Part of a small language model's weights: 10 layers.
Each number is 128 + 32 x the weight over the matrix's rms, rounded and kept within 0 to 255. Layers, rows and columns count from 0. Numbers have three digits each.

# down: layer 7 MLP down (transposed), 2304x576, rms 0.0617, rows 1366-1434, columns 96-191
# up: layer 7 MLP up, 2304x576, rms 0.0451, rows 1367-1435, columns 96-191
down1366:111128119150127170114163183140133116133146117172166137105145118043138112181135147123150162156065171176116149144112170165146141137143053161164154143098090115056157092122143191137130113150129109152147092198078108137167119162108097174137087139156117092120107157158098154127170112173108117159
up1367:140128133133097127158117124144061115125143131159113124140196178092124184116091082124183125110187115097207133184144179102164049137072138097098200133135162139093135094085174088097108122111106108157166117166139186106124164111168134149135133143114107106149084137128169054120129140093121134130
down1367:127086102119161151165119139120115135163180132200146103171126158129122133097135109179185164100100084135089148222142185110129161078133131093158142127115143092157098071179139087153139114155174152104165141131146151123134155141102152179122135076122160205078126091116166088166132118099134176136
up1368:104094084136168103152183145107106118111113118111119184161070197119120181156104128111105119171167108138081109102169163136137068177081046075081135138138151077129110134066129071164178149102072042157149126119093104174102147041056183076158159141144155103163078178221157149167104109125161166153
down1368:171127124076114155077145160134079072149139120137079068147127168172164155192129124101044103165092180157117154184171169100097195154078162099187156155091118076141108186086089100109158125117137105092134099191153227126080143073084117135152107073103155085094085083141124158115153210177071141255
up1369:091141177170177089143085110163114078091074182183135146136122092126098103139135176129065175151139080159115019155117101082128113149101085107083142146186150123154183136118081135117165149156100158104146147110067156079106222140096152138088136159079148148110123085169124067180161146115181163162
down1369:073143190158120112124124115128136133098152086108134124177083173156152161146130107194117127151075146108111158180146153131104161151156120158159121112149111099155147141137175103159176140143096143144090113122138166087155120162115186100087119118174088141115123135102103156143173136143102121118
up1370:132097157131068116103075100167124083108193168126115102064187152140087143122148116093147140134102099172148084156138146110132130125107128112117163136106108110109088110102149109232159120126075134091065128134124144121148130113115129090189159100049142188129113092121093103063232158137160150166
down1370:087154186115150178180121172143142147122083106132155093129105144082112174151111144084170143173050115159108170122173046052064188114168140118103176128133155095172091182180149124183131159145136159172100205122082137101134123221118146111110137159125080140075129131138071121134183101085165162137
up1371:127117069093152159081076158151148147154150102056149114094162185162103035149130141141111193104156140097116148133152165072144106129079102104152169150086144095115204086144060114061124170183147198164094107114182093163180105184096107133172135152134116189194118048157124122208106161115134132041
down1371:136104120115113080159179102179158108145108131111098102136135102071094179098125126132075110118115092177125129074113149100121126130152116109109186139036095166066087097071123183130142110110106202117129103154092158134131143145119163136102067078159103133133087084125143064102133177110142172167
up1372:070096109180163164113120102080184094159102165156068139135118115170141186128138156132187109179168140108170120167144110136175133108161122135143157062103154083134137072099187128135138173126173154145131055092156161167109129163151116168148145092136098170148111125053037118172147088123078152117
down1372:113142134094148098119124161140095168105127152141176146156081068031135119122108126185173147093161064072121133143176121170067116102084081142112119103115112138177097135146116148164110152092082066102170145156130111103157123082097118111177155120138156163100159146100163080119139057133065144170
up1373:135171148072111109114144172130101127117102158120069149120104134092135133141114143089123210166141172125148150087173114116130122092124147177154119150096113126098149136121134146158091126106111161164139053102043110142063088111088151154113109182126077113112112117067153155170174061122106066116
down1373:072086075146125188228076104087125111118174141092149077101090137078108120136129064123174121133085148103130091191172114115154130123107100121053054093137143131114155109141113181057130172097168136096127155101118121115127138121104142166135132122149152090170049141109110142152165133147124161137
up1374:106091118151123127165156047103130081151112185110102138156115161101125135132146137239130200158135099103098113138148109124132109147128110154131075151099153131150136159169099161134085132118118172150076073097148078152089101159130144113124093152119084113130118149144156143122139192128173053133
down1374:136149126132116151117126072098156187053125115144100177082141109108164120105142138095158164128142155104119148050167092063097087083131135112162144227121119163135135100129146168099119099101120141106120145133135106083106146168132175093099092128126152068160136102097096111108079151188142103116
up1375:123116144131118165110160114081086139075187124134119106089166128179098164149130088124165190160187129120155144112091151147099130164060064144108092124137182100128144122147147232140146115100118169149149092121103133145132135086153106076147164186187134122172106138151109108156136129093187138131
down1375:131052170166129111124147167115184157147133115165115183173135093144194062130133158145175050116128134074146148121134153162166086114134126166173119148083127162115135155132070109139082151069097142134133171141128169149096059131129086106124161119143161082116163153136104212071105118117157118083
up1376:084134131103133153161162061116111123095156164086171104131151109103099130163167121159135124176161122119094160173085145085217138146175148164147132196115113120165125145101161097151130168177142122122107128157159155156121098168112043121121121097125116133117107151165138157093123153112089067056
down1376:161080147167139112156168105066142145115137109145167143139108182156112141123124149119106077196130094135114120101170141176123116121136150078153159091097101196161099130071055102106081148125090113121081153090102175182128162074136123149053139090159170133112147078125068182112209186245136167150
up1377:090122150094061098190142165121190179144134143101106118121101149077087096187166184099072184119151184074190123115155154086124109155151182174146107119144183125058092127120119142135085130131063115129199054122126168130178135065098117190154116108149149181061115137130121143115160151119126114177
down1377:137125128119140104112110156117186123126103098147101153090157137141188119155114059067117176112124101142126138168065135121125162125135161199124125042180095111120131205131110150139160126102133124089156146121107105112105201116157168153127116123131124055113113136151115138124129197099174086094
up1378:138136099134128137141185121180152169110190117145148128132171140119151103088109102152121189113142145137109159129149198104129063069140081146170106097099110088119139157115046139142066147150101106170126179070098136137161130141118144078164169114137115123102079149092162106135152134105116067102
down1378:148095125162103126192103098133147113124135130106101143145179181118098134100098214090100074127169172085085153078111126155130149150079158134113122144145147171139144163122097076148090090129149138161157080163129092125137139198153149161121060171089176126153118146142075107096107160097071145098
up1379:117135119119130174083132175156214124085167130109118038109150207135081093136122144097138123176104126102162160140150124098117093111142065115120099062116152123073137133175150175211129110148170134096109173161133108175097130113133117113146139183129110127190151144140133146157177132161155125151
down1379:123165116082117115130112154136083142131099128135161126044130146118199127144105178076128144153121038165124093148128104163105105116081159087131148176090190124145182116214181128144102125126155090128173156165102150103148082085091144168173080167113128097125139152090130199150205115089141056170
up1380:173113089126116117124121099116175143099148138134083132131150141119127094169129131168115216132239110068130138100138085147128105163113101130145089109126107111163096119086130101159140173105184076113138079110143123166174146093085161139126166099146119091136103069129152108101124145133130146095
down1380:061102173135087135180160095091105128149073145107153133206110145181079101133165115147184070141134107073099133166097123180143140105127118129112154131088084167094098149100142063168124172146124144159121164135093156114125097121177085129196108140176131157136183174126123166180137148113097083106
up1381:114122118194132137136134094088161113117150170135104051150169169100106137176159162110123127162144116134143160172168103141084148127206118074110155125098205049202097121112149122115101133111129117134113151125159148136163115147106205107064087183100181140175146099098159130121127166124115098128
down1381:090148126066131086097167132112094087091107139134150133135179105152163116141111109114078105172156146208106171057119126141104166137133063130153125160122149096115072182130127147097098131114166114125099169108129109159134191176087106070096162082146119107126147113084157098117146192207121142105
up1382:098128157148111051150129036169143074089124137085121091120109109143137192157146142117147160056119106169190130081090130114079088115112153079116159110096167149152163142132110068111111128138137123109152107135053134075072168140154137064149118155124083185172085107136139176150134172159162181153
down1382:129195108088145134147086161141094075106107133168141115100101121118153082137137138103081075072061179148095124115152106152129147200140145137134155127143076105135079116055104084167139102129155110133165106127234137132141155154171101114102139094099085164157159184165115110086126172130097137165
up1383:095109142165130146114152093108087125120104162077173131142054131076159090176079132176121131164092111127174048099138124170074147155152038133084106159111184072205188085172084096181113159135085131089175077106114122120117166127200113121157139131095118136113163099053172098185175106148152098177
down1383:138114092155138147142140123161089163139108123110130102130123053091087153140122099132142127126151080189091106123121160130182104189160109157153173113120104116184106133127162204177142133148109143113125083137116087132159173191096161164083141134128147150069110138122078170129136134072068105152
up1384:088093142130151146144103172114198186118150119083144168154143132196102147146058140144151213124136171164086114174164126141145118113146098131106134064106096079159117113139127202185157205124163136104145139143152131109174111146152043151144120119147063108142037114139185055143140087175096132136
down1384:119117122163084050170163182135202125040032124152149141116169092132094101093080161096124132134193128148134158093164197039101108091135135120185172146155152177106127183036054091111122089148131179092112173104106155192171230106093132137084214143171098057075103140106127106187171116195058103150
up1385:128149147057083121226130103119087142171181140070155119058155116112108164166196135177140093090109155137138148167125147139113083074128157139155096064110131086131111136131101148156192115149126114138154066076172197150138157141096054135120083147190156142102054140159130144174115169153153130096
down1385:137161188127142174130134138156074149130107087157120095124091120030139125132168141141173137133140122107111082173120073131179132163138155131153147113118126103145133160070141159082209106143201138137115101108167126107123124134127116104177173140154133136162139110132111116138072125171136113157
up1386:149056080097097133132144146098126115137092085076112146130107131137118085130071144185158128144179115136127116115158110105132129126059125181193144145101143122181065102113138100159117139128104132142073121085084083107162120129111098182120108137052109185082135135145123143112124127146105124118
down1386:121133131093160109066111141101118109160126106172141146156167176148114145131127095131142082118106104132176105157131163084079142142154115139088104086122132141086094122103092102098124073129140151135119123100112139138159105148192134116137136117110112101186123171146078101122138153104108158133
up1387:142172112111152127091140104144129118134146182058134151108113094103106154152073131091110128105138111159164099170124093145165125169175164180179153026138097126153152117125148214130167174186120102130111140175087122209099175148144113084114098129150141098081148127110171085152087099175162124139
down1387:106084164091098112067110124133169105047120100125105122157090131106116129135158168188147057116119102095108164102165156136179058153142110115140140116107176139110148145127119043138089172091196082131131112094145145108094142147070111109133118152123106077127142134171161138127048182149085151139
up1388:159137179146151069152125170153061103117138117103137112126164152123109173139094077100071119213084103131141086179133148112154126120102178084118112120137132140093153088147140110158092140211139166185130069172113099147193159097090098096082068128168122142120157117155160148137074117130067112062
down1388:130105149153117136117145173093112111109111139119174111103150092139123185101073140131155128194203153137128109157115145089180120120124140136112126144145139096135105107129131157098056048053146128172124174067121205141083131122144079149083110109091084144185175081114098158106098159128123100108
up1389:193139138165131086163113189098126152134152085143190142090115139114039150105087152121134142143161177100126111192182118183169139138122157173129150158061144091105098083107100148152131148145093160171112108129120060175195116100128150152084122239065070140138118150124082136109145096117138112143
down1389:122147097090125142094148146119075084085144095172144113113150155115181143060099088150102099170115136152112144124141121171190099090119174098089147124118142096105110125138168146102128181121124133147105125123110107103082122127091121164141130094062083153097194139129103093083074121106130136159
up1390:154190109095152127130151158146156117139125107104155100188105122160100167149129132100109115165252144077138135136156149170115116124118094096108077163091173146096106096070120212069133095194105129097129103108074123143087074113138136163141144160158126144121134135108070104117084138156179059102
down1390:119145120165103147191122135116138097093136103144120159138134151077148121154165145137111107175137072105141169067129140189153139163092110158120098140108137081152133109097128121187134043118086089139146141157101158096126103145149133193160114172046119141135180192122171163157127161156120110110
up1391:116099126086180167136078124140154135130156134114089138091222112120069142153123116142140094187153117133123095177075165163145155137130148096108138099124097098071193133167107126148212184136156102132160100096140145114133166101120076107130127069095081133119085087151148094132149122117094108144
down1391:123155129140131141110098139157150116115137100104148204097226112100168133142070084185171169175126149111075153147109173146170127122086113151103073126137118095092068080124107143136124132135198130124141092124174100089171128119154136132116153176142109188133137075117162132134102098162160140149
up1392:079173105132112117140119075104175092159163104123103124124125176109086149200140196156068119091128081084114129111103152152180095172134072197081129103166075105148119115150104192130102175188099104111121151110193131167140152139107141124117131037122151148217115108155136167115183140137093131082
down1392:133114112126139139152160137127133122150088150178127157126123177087144130118130121162137168151088157150157125095138167068117169145197090131120159075116170146065090130107129138131174156109170124183131124167135126127142161159138113103154147117092132159086172111121169118182167149107172135090
up1393:037140142129138093102123099136091102130123189140136134094147128150140144117083109135108155127152169142118163097075087116129181098140096097077148112161156090115142117183144149099220108114084148128193108068109091090119084097098073146147132115131181144168155113127106075209151116117134122177
down1393:180168158138109100132140106131151171119091120155159152154098086146123139172115129113126112081103124191139160184151153127133119187142137075155081086089092183153150205131173167136104130157158147169134139135161099145060169196187121121139160157181116118135077110131153141077089100129109154113
up1394:134147110102130121178163150135068067112147127130060141058104172074047104115071097129145196100162128125131125124093093135125093143110109142105115170097063154117086086110170155110111113054146093110155120108128131126138107075116131113125078080107125188146090091114134077124110134082169124113
down1394:156125099146128138160147166144114202158107060164170148115155119098193193165174127134113107189130151141064146185083111176173053110121128127152130097166133093113162085138201132106138143169143110115164103056116109138166118135124134133084110118072150079151148077100104075132123111128137139114
up1395:111205136135131135122134202134069164139086127101205076145156121122134153108138101152111114095145101107113107146181178177206070154126095149150123136125158110093114128094088200128128161169108188158166135129146147132119123115131094128214122172162082093168127096080095092138129142127107110168
down1395:118059145167141073131144123076133178152150111146113086146141114087081083133144117171129147117090129114112084111123098117053100112147095132161127117093146142145143072147161108137142109149172151118111088134115100137100176137091150113134134106154123178103109078138145138049117172114169107126
up1396:157117132142108134104170150130162170115128101185069118074134112088090169151142139170115089141153183139156159136114109109094097081091101138132138120104132159107109144151155079110117122126157140139101087117136125131110117087163118078114155086141124097137111104139158044171127101106138136157
down1396:078080148119135107154078106144179128132160111123105142127104142076146166127164178113146164070117112097078115073165172124223170102135087115053099128072135071135136103156155167102133141178122141127100183117069110110156089172139135098144132124104068118145150165129199109150121089169149098129
up1397:085149102116166144088131181085126117140170080106145108104166163060132105134119139173096169117102207058128107078125133120116103168121144111093084175126161118139107071149109141118111142138145111111150102072170126123080145151068152113166154149109101171109139145136099150117100135144180147084
down1397:110108151086083160176109128092147089167153091112124112144060140127140111109143124135133133101149144126078128127139170097095148102073157118128142117121117122056076135147133117139084155112108113166181187069108113098138142130105137139118180087063125156155190139110141130123148141122075134169
up1398:095164112161166145095185136129114176099183082142118158102105095178107124183123108140147148096110138168182119155152142142123119137143145116149125153146147147093098125037090184095113142132077142103129098106134136148098102129111165087115118110161127125116144173107163196151182173102083136114
down1398:105145156061117134083149168111111100151088196102116139190125154077134152136180149155131184128111137151155142172129101162117150131110094120133142163146169141156118118104123125117146121125129099136112109182155095119158205113146118168109143127131171138113136179099143117123136090162130117079
up1399:120136104143133119081153149080084137119157117139184129098161080164103070153037130137161125146108117107141138132104134118168036179176082100133117113166118101087115134101119083144113092171123067167169088160122146079113120105121185123123142156166076160142106109112102060133140137105149110126
down1399:157135135184150152165122096137152125104120133143116140138147120116150144166103129192137101089157062132069128138158231082134137099139080195142104095159171119122139139152112132085133181139152133143131133110086130123140129113138165102114119138141140100064078140106041079124178161144172148130
up1400:159114095144118118078138130110147106120098207086047104208104129126118196147117091157153147154115164048095145101166110170088140184157069175136176177151145126098112084146111127177141100140150124120146094097163063137122130086078115133150111103116130158157138099171148096128109075093158133114
down1400:104096144168136134141117117131094163209163081133108166136222072132158113126111119135136155099111097050025160075106101144122116115147136090149140127151157138119178113112103109107125170107167143132087157081102122086144164049116141129164123098088055146091102179164133151174151124153135146156
up1401:138134142112097136165105106073155184076187078152109163127125102114129150136122173155172157206075125122148136128169183113147120116139102125134140067156188107136166122135057136121105182133098126120120156148160136122132098050133158102108153130141114069106091089161100183164168127121110171111
down1401:188113216229115140197103118062192173161132139195167113094143110121157103099127137084103221103123104105176165123178123209149135097147135106181147153133145128135131099117039168138113148153105109099092169163148116123133159103127069100169069133124196132114144127137116125133181118115142154129
up1402:124129147114104141111111151162179121145122161149133127194146094155074136111078089046109124165102105081106107111139108081112160105145130150126109134098076114122062118212147162146109141126115118150136110134167146115141144080150097105123085140119104120117094077120168119143200108185163142130
down1402:143122109119125136155185126155066055075149099145129144174141120214075127177107135185120172124091184064159112167113123105143110127135094103150119145163119141114141129174089156159188108084081131127114124176122095176100100091111145122129157129132134173186100141150091109184189125135130122161
up1403:152044175172096180106081137137143082123148108148169095132105129084106177101183136158105167196112138112106147080150146096124095107163087120173157135091098099112128161170133120157125132130142120123101131140131139104210159152122150160134161123099097136110144092149156150150088176113099076149
down1403:157171151147081106042106112174132078147165159103115102163086095127170064161127073158081080141134141143122150114181131138165148070207161142083145138100140113128113083056107130091077116114144141123144129179147046132165173144109144142139130073127175081151096087132119093077123119164109137137
up1404:094110109145131126175142111120056101092162113076140171087097090090121150090131146110107138180081108088139187098192148160130168144126066115131175100139075122098139063097132118161124154123123097131070114154100101145140100135091105162156100106170090143121117122122112214089116179135142165126
down1404:166130069122101052118081165152133164144131126134117097074066128160069187082131100095083100110104124142104145105092131141095185185109078082083142164115207101086184145111161137114114176101101114147157107132121158120076095108152128127078138183137089142143081171098078142068114131116122164190
up1405:116106179166154087146116198101117088114120163087127116086135189094177134192105106159102109185076140086177092151118111147141124166146143163163108114156154127133127089104130075143123130159174217125129077068089192142183114112131120105095128153123126118180116101150143213120127127089143116118
down1405:111152182134139139115106130127146082149104132116100132167104125083124110106091129107125135160129119110168181114156087136108168108182126151146055104127151149058224153068153090131129108125130097125137133128155188218116111090156122126130110110119115148131141180104116155177089120173140142147
up1406:155146141183150128176100184120122123155113145067143103139166157159097081113151118158100162126172150082101171119065176138132128109091083181155147104125192115126101156079123106127074211159176204080121078087142096165222166161134122142163159139112054160093118154117142149128168176089149130180
down1406:104099147131138112126101080107146159127144108104114120089117062133119115134144149145159138189129139208110082125223129156116151077118187143109193139153154138165157136118185130118146136115168123107130141146090077140108147140077119126148141137155111133107156155126120191098097121173134128108
up1407:141066083159110111156082118115121101120189220110151143098112111124101173140173123141075182154164114099116173097179091057102064187115076140153086130114118059089108125164164150152106168099123122158105169159176171145180090141137141130133154186166119132131117161114169095107123169085156158138
down1407:209105094091095116104093118060143129123105118131148160084096089114114167199128082113115082173160149147082092077102156082173153072124156110150126106123138135131100067085123173119113130082136154189133186134167161177149118104214148127099117159028110136172146111096135070146148107095134176053
up1408:110112136097131082126131152133128138135128174095172078143174136132135174167096149149110122118071090142145099111156161157125116156139117187143099163139157146110125096133088125155098113150089106159061116110126197134163100109145109171180146108088163147114199145063108118169137095146105112140
down1408:156139148128129172135183113161179110087156122113107114155134196111117087127076139141146101192182139122128146135187132180123144130126143131100106127106173126166222103156124093179158084112135158140100164097159133146130135117113106131091097096088076136126098088164069171105103148169111148144
up1409:129112107114156094152126101129144134153102090125096136178150085174122141139143133128108200156142089103139115152123099157109142120118125203142111090098102180158153128109082121095119116134149113082151138086120124160120077192136138169126062152089104179130143155148132106104130151112157110132
down1409:187129190098112158145161157201135163093173125143123087124128094092094112139115172124146138170163163081162103132057118157152117103157100101141102142104135129106126113097135172117137112138111123112078081103102114143127155110119123105101133148066134114137107129185152169134121145111134170119
up1410:129114153145153077094157137133065113135083136128093117131159108113119188150072179135124155157142093128140074189130134168113087096152087130172130123157107155089115088074149209128130127089133162102113136068135105146088102152122148151113130133111083133119173089177110098144167084098130090147
down1410:160144139097124111159118095156106115078098140152094126074109135134113108140125100097130165145138198171087147171131124095148139153074157110129204144123149080121173142153163144132152137172126172139075089161068168142173131151103103172151133168127132147095190083127138134125088114139105134096
up1411:112080147139103172107149146118130152075142132145127145128134161178136146141120142129086147187087195141132118139181178145097150116131109159105127137101109140189144115152130192097121107130124149155145084091203140178134056114097136104129143143101108127119128109157157166131119059069131083111
down1411:156148146097151171171206175074099107070160181163101137098116119091140104109089103095161087130126130113181128101120140114177107112133066039123128077115112155129097181119166177134124130176094145108116149124196207095153107139133153170155130150156196135157152108146165170142089072126112117192
up1412:139178100100191128125124127117165154113141119133132157161088134127159182161147077152130128115186177131161141119155107127172110181138149120150134086125146118146161107049145151118180137104166159130177093092112125119147131130100118116150095137157039103112155159135176157096139126118175109088
down1412:114104104147195152114088116119150092102110140169166155104158092118066058137174116117177127131111149147098141106168159089090123159113104137101131131142109080171143112153117149171116126143083180089127158159142159107129083148107122127137164078110146107194110095142099121120125110153140153150
up1413:146111156195096118097094120080133135142057159097085083127168126058154134148100114115134139153165131086111146119123126088126120122103092123182130087154159101165141090119166111071091150114100118151154142149158119119162106183141133128179137160088140157121116135154145173118112159088132111128
down1413:136102059109141147108155153125128181104146110123075153146151116115101127131100071119095143043080107128128140164078125131111148089122153119125121156123132160118131150132136096128173162065168122122192149166074154163113081078133100086107149168096147181114110089163139105197157132174126117130
up1414:135106141084134136092101110172180167114129152141078117170116167169100153122139090162075120108122121101159164170125178177106126056179123154097077153098105110074144126058140141210182114184158165153116185127133106185130142083138164115140150107166122159143073140163159097120146118120098114126
down1414:121114114166101092125116209198200120069129139172120134082093085103170179102122153108110115168141075166132184156122139134099146142119118171144153120124140170087148129144156154144147185122138118174141155121104131064055103121175130069088114173106185118153137099176163137155136162152188168141
up1415:132184093150143160143147165163169131153156122170134074119103061136119157085090140124139134099094126046139134167125153175104142110096114159136136112144194119124107153102107113170162150115127117087131108066135133092134142115165148076128172172139122164130149084082146128138162081115129080084
down1415:104104129107088127157095120125128127121139166125157172145125168128159148156117089180122101143146150202103137148111132122093088159185104103159090053088098130132134120148157161138102101138091181096122154194106063156154174108093114116094095102139088111129110161168139101101074147143142155152
up1416:117143093130140159114200149130151041051135081116150173165098083059156155154107177095146132160140113165083110128111132177156073107160127139139114165148104068143118130101155169165242111157110132138123166159174135095188119152061155190091094092123065128142086093101138175124128160096129079150
down1416:142121191176197109120157080181157133148144169116112122146140096157158121120134105147096110165120125105154151101074161153155148114143176145135126191078130139122175133086118134163146061095057169126109092112159141126110151133112137078151127125130167123153162128118154155138123142095114132120
up1417:118159143137129117146071147141086143119129148095213123111114162073143136114087130156154150125133133070147097113162150096122141143099114156122089138117162157102195087092161097116118140092119112066167165154139139108171180122144143130141157178112070144138107126070148094118079156193139120148
down1417:182172126107101130166157072083137193119128134172089105140129102095149115111135157116140153087079109148134133162157156139117157142140144125115142110143139142156101138074098162059114074154092133134144154148156092111132116133153124146110096117138112099128188139116103127148184134094087128152
up1418:102114093109137166092172126075099083113155172136095121109166138155135060082077142127120132123138144146158162157114100098088085138172121130092074135123157131143088107084126103177100208106064186102161120089151124079080092085095117131141139091200135083128070180116162179153112139084135142142
down1418:107135135132169098101139119153118106126114140168146154153119154200107124156161100162152154123102071128155129090112141153157132092181128135110165187139170119162109107155135110112115128123128113155145151102108128154129093088124154162128071137140110172148182144169107121137079137113143085121
up1419:164099120102106125151157139107096112115136110139148121110160135085147146132118129144106098124108111103139131162067128141146097129140141149125097126108096140112079134126133147145111147127148153172157122125117122103131132110135121179140119116143076149105132150076151137170186116097115133115
down1419:141137116113094151142144180141112167194120096112124113139175138112142147168089102146098149073074156133153112173094059095115136127131101134151145164121123114084133185081131125170131146118176141168121115158166067127131154154143136168144092123158091148064113129171092225118130149136070087113
up1420:188124128139101150172109153102082088099138142098181132188159067128131173118129142138165154107192158114114096110124097154062110105109188115084092104099166114111200137102172133099150135096142137084168099124123129209105091180146080147141073164156106138176126165103181156104130163128057108165
down1420:076129127150132182161132132165111148093109150136156207137194150118132102139119128115138200131114105101129091093118124150144128215152136131107096127099118125147147155171190086147150129142147144136124130149136162160102130138098110087133128156095109148072153101151107080114082153136168110107
up1421:106098129128115174082176105118119215160143186101138125172136142145161162064147142132116155171179152119139133119154134123144137062069133132166161103104165135104075153120138118098039111119101126181081165140162143136101149143134100127141113117160129185126145124069171110185130141088098112096
down1421:088154172120137122136139143132102076093154102160143104061154113090162088162108145173159150139070098121129161153097087085091110181161122134049154121135062120178130148191160128144159146135130113069163085149121115120153168142136149143120133100133134094178077107178121169113127107150160165111
up1422:154134164132123106193080115125140115124107112151130096147122118119120099159127092176128090119152096101142153128129079177074137135122190133166088131134123068104118164195172156135088115140200092120152138180115166166140126148073117077125159131069148166114143090076165124133155122158119167153
down1422:151137134128128180119100160097122146124117125135090121099109144119087164148139141141149145142070133130142061162106137165152120092144128186129198165125154052098224122068113120171170144141146137176101132168124112177124084121128130124143126153112161141128103166148064122172140122122068153153
up1423:142105128141142082120114115156161097129140087142095137110087137131120106146144065124132240082197127117164136119143080152178157166142113155167119122086150155062131114157133118171145125111167163090136095132138140191090108138089091137055092130125152116179092147144144143097129127109158075106
down1423:132166140124073105061195126161169120120135162100152177124128126112099178158175165124111090119065159098077140131162177091119079107104118137117101099159136152129146086153156137174162148175159137124139096176102164091154157125175148129118154097126114165105147104133136146113114114187096173090
up1424:146136141118148126129112102132180114094108123145101107111073117130141187150122131157145178125130162115127149132157165138127172118094088122159105096113175106114161130147123117138161133120084088129126133116088139152099083142128151119120118138170148168129120108151109138172195086142101079171
down1424:110089163146107112166099128125119129071155137104076099096117143147173129050105074165138117130198107104119128126085144115148104188158169120149111124131138121073147091153151164076146137131135160129102111143191152130168119173144157152120096074101111093153112170145139122062083218147127134066
up1425:141133085146164140147129135103123043082147197179092110108110114118167127148118154193140134093139131080171149094139180169097145166153130135100109137139111129137144128114164149150128127104101104065134067133142146090091113088155127133102133160156128114157144142134165178138213108127120140097
down1425:169087130114148168146145123146072084130107121139142150089093061152134070140138125157148096074166187145117126163152140118143089119111141107163116179143167094193121144105167098113126135151122116192106142148123112117056122130161136078115095156180112196174156168193123164155126162154184096110
up1426:154107142151143123148045143171153170117162114166177110118120176150119186159119168145090149156120099081140085189165197120169119114054079090094110077127120138113106139122108155152118159181179079129132155203123131115119140123175188167153200174073175090131142170210142128154063140128141160108
down1426:132110176118091096111077156111133133126116104197160081129147082087132044089115121155134117064097127169145138118132173140144183126117154160143121182177110086103091117106171110151140108185089146118156101134133126138121132101120152104108061176079144120131153108071120125093176088141143047123
up1427:141145144111121066183163106142133170112107131134150093133182103130106066113114094200114140170107163081091143145127143147145120107129124212109124165168140113142146133107100111077098126102086184088106094135150117150157083107033110145103140197131094087158159111069193134147189110131184131075
down1427:103116110107086133127128147147132147164168189136152152136110088211129108084169157155079138144126082090149204054116159157057100132137177150168167198085130164132141138148134100192187130131103150189084073112149035155146157145133128172094138122194087115151079157082116085111087161195146126136
up1428:141078086160133173101103112157092153081147112091147101169125138178172114108088122162128113123163157137136133145148103150104148099143086115170040097156104130135149095125113157117128132150121162140127142128138128131145158065112111159142154160144108207132165112125184154152135143085105108116
down1428:135128129099131126156136147155137153133116134142091153136083179103108144119136080083128094108100132115157161113112115117107167156147134162158134138128136145128157174150122134041143164112108167094109135136078113121110155091131148160170129152113141150097147112106090134096114161110087137126
up1429:101194071113133124103132086121130113155108136062105125189108140078108135171087181104137109089075117147097103199125161173168107102122136131103124120152135067127145114121117106144123181146131134125205163180090095094152081132119165100162091133141065169153087166136165144126139130138138086128
down1429:151100158140128144140177134145151117133104083143114122135102171136127146130136163174105096170126171160102113130113063160155163078119122186041142168097097123070184140112159114114103171164123144129101071099136120155114096201160193078152121144132091128084071068133147087125127150097082157166
up1430:116138135112140098120176120085047086153144165146094078112116103143126095151085091144086123131184175076167111088109137108124115148140112147167130105086136132127181111116131187158174174099102127070129088120084090103091069139200137173101085139082102125118088168105099130126144138132150072132
down1430:141111129127099144169092124097118147111132119128134139066162122121162124160180095087136082091135105156136133134138193155173131162175115170125105149153140153124139097092069143134137131113127109157174153107122079124143171077120150032161109119137161134159100142113133093089187102089147131100
up1431:108120062126140079161175118117172131115158132152171072139154141196169103094163071123104077194115107090154211143173082192153131083105102143102162110085137113145135112116167141132153119140098141109171106132135141118110042148148106104064168150135118185196147164143155112189145073148118140121
down1431:107097125100084155139092073122146099115119137207071159112150151107112114102154098127147085094084120152058121128105063141135091079143068178087126161081072076145066125119170119187124127089089105154106162138112212131096080120145102158147143095162144182122144099183094181111155067157137174111
up1432:136080083108134104166102147108147138144094157076180178053072145183153078094083077124187131117144083089108093090196112160136084128083119175135079103100189100098122089097129147190142205100149104119124131091143159106097122092142128148106097118102139126110073103161183157105184194136185103120
down1432:129102112120162106177143124140100120130110090153138113115133101166140079064115160146125140120078110131091166116084075123105140148151110094090135100117092114132108073156153188099116170185127168113171150098067128138180081084122103119172145142080075140108136127079135102154157103110157132135
up1433:089195087189135137108152151165096167120111108133148115129199194151154110110122093161088117174189133068094176087123145132162109161180153146113110100143105169145158167163143125202156167148150121149066103139111124160130131144114106128138147138169171136101050101073156173143104174160187121114
down1433:202149090084067081089166129043122087126135133136104113171078109132138119096185124148141122155079107126143159096139121105109127146142131113158131121134101121136117161105090108118121116161143112114176068112161072145136148151107141130148090101103106123092181149144203109146170183155132201069
up1434:128161112064118164170119136153122137137112181125076113153165153090140133129149133126092162094164109127143093106169075179083111135197114116101136116104120174110129102116094140159154154118087151077187116108110163161159139090145090198124108128064109122128094113155158084179122147106133144181
down1434:104143143150157131114110106154200052094101163157113109090114109200147076102149162155199129154154110124169152115098103203181162113119151098137135068102132161119120146139170157140135160157130122096155134114130171189126158142144166119069170086126168135141120155135151124135138167139100120122
up1435:135148067119093126086099118148141088142121196062101142135121179090119118146056156175142109129182108117135129144135167115184086136124104096115090141076183151131111124091157128089081137128110142118119132073158120132148193098152132133151112163157153254175039121135162114155121107149123111057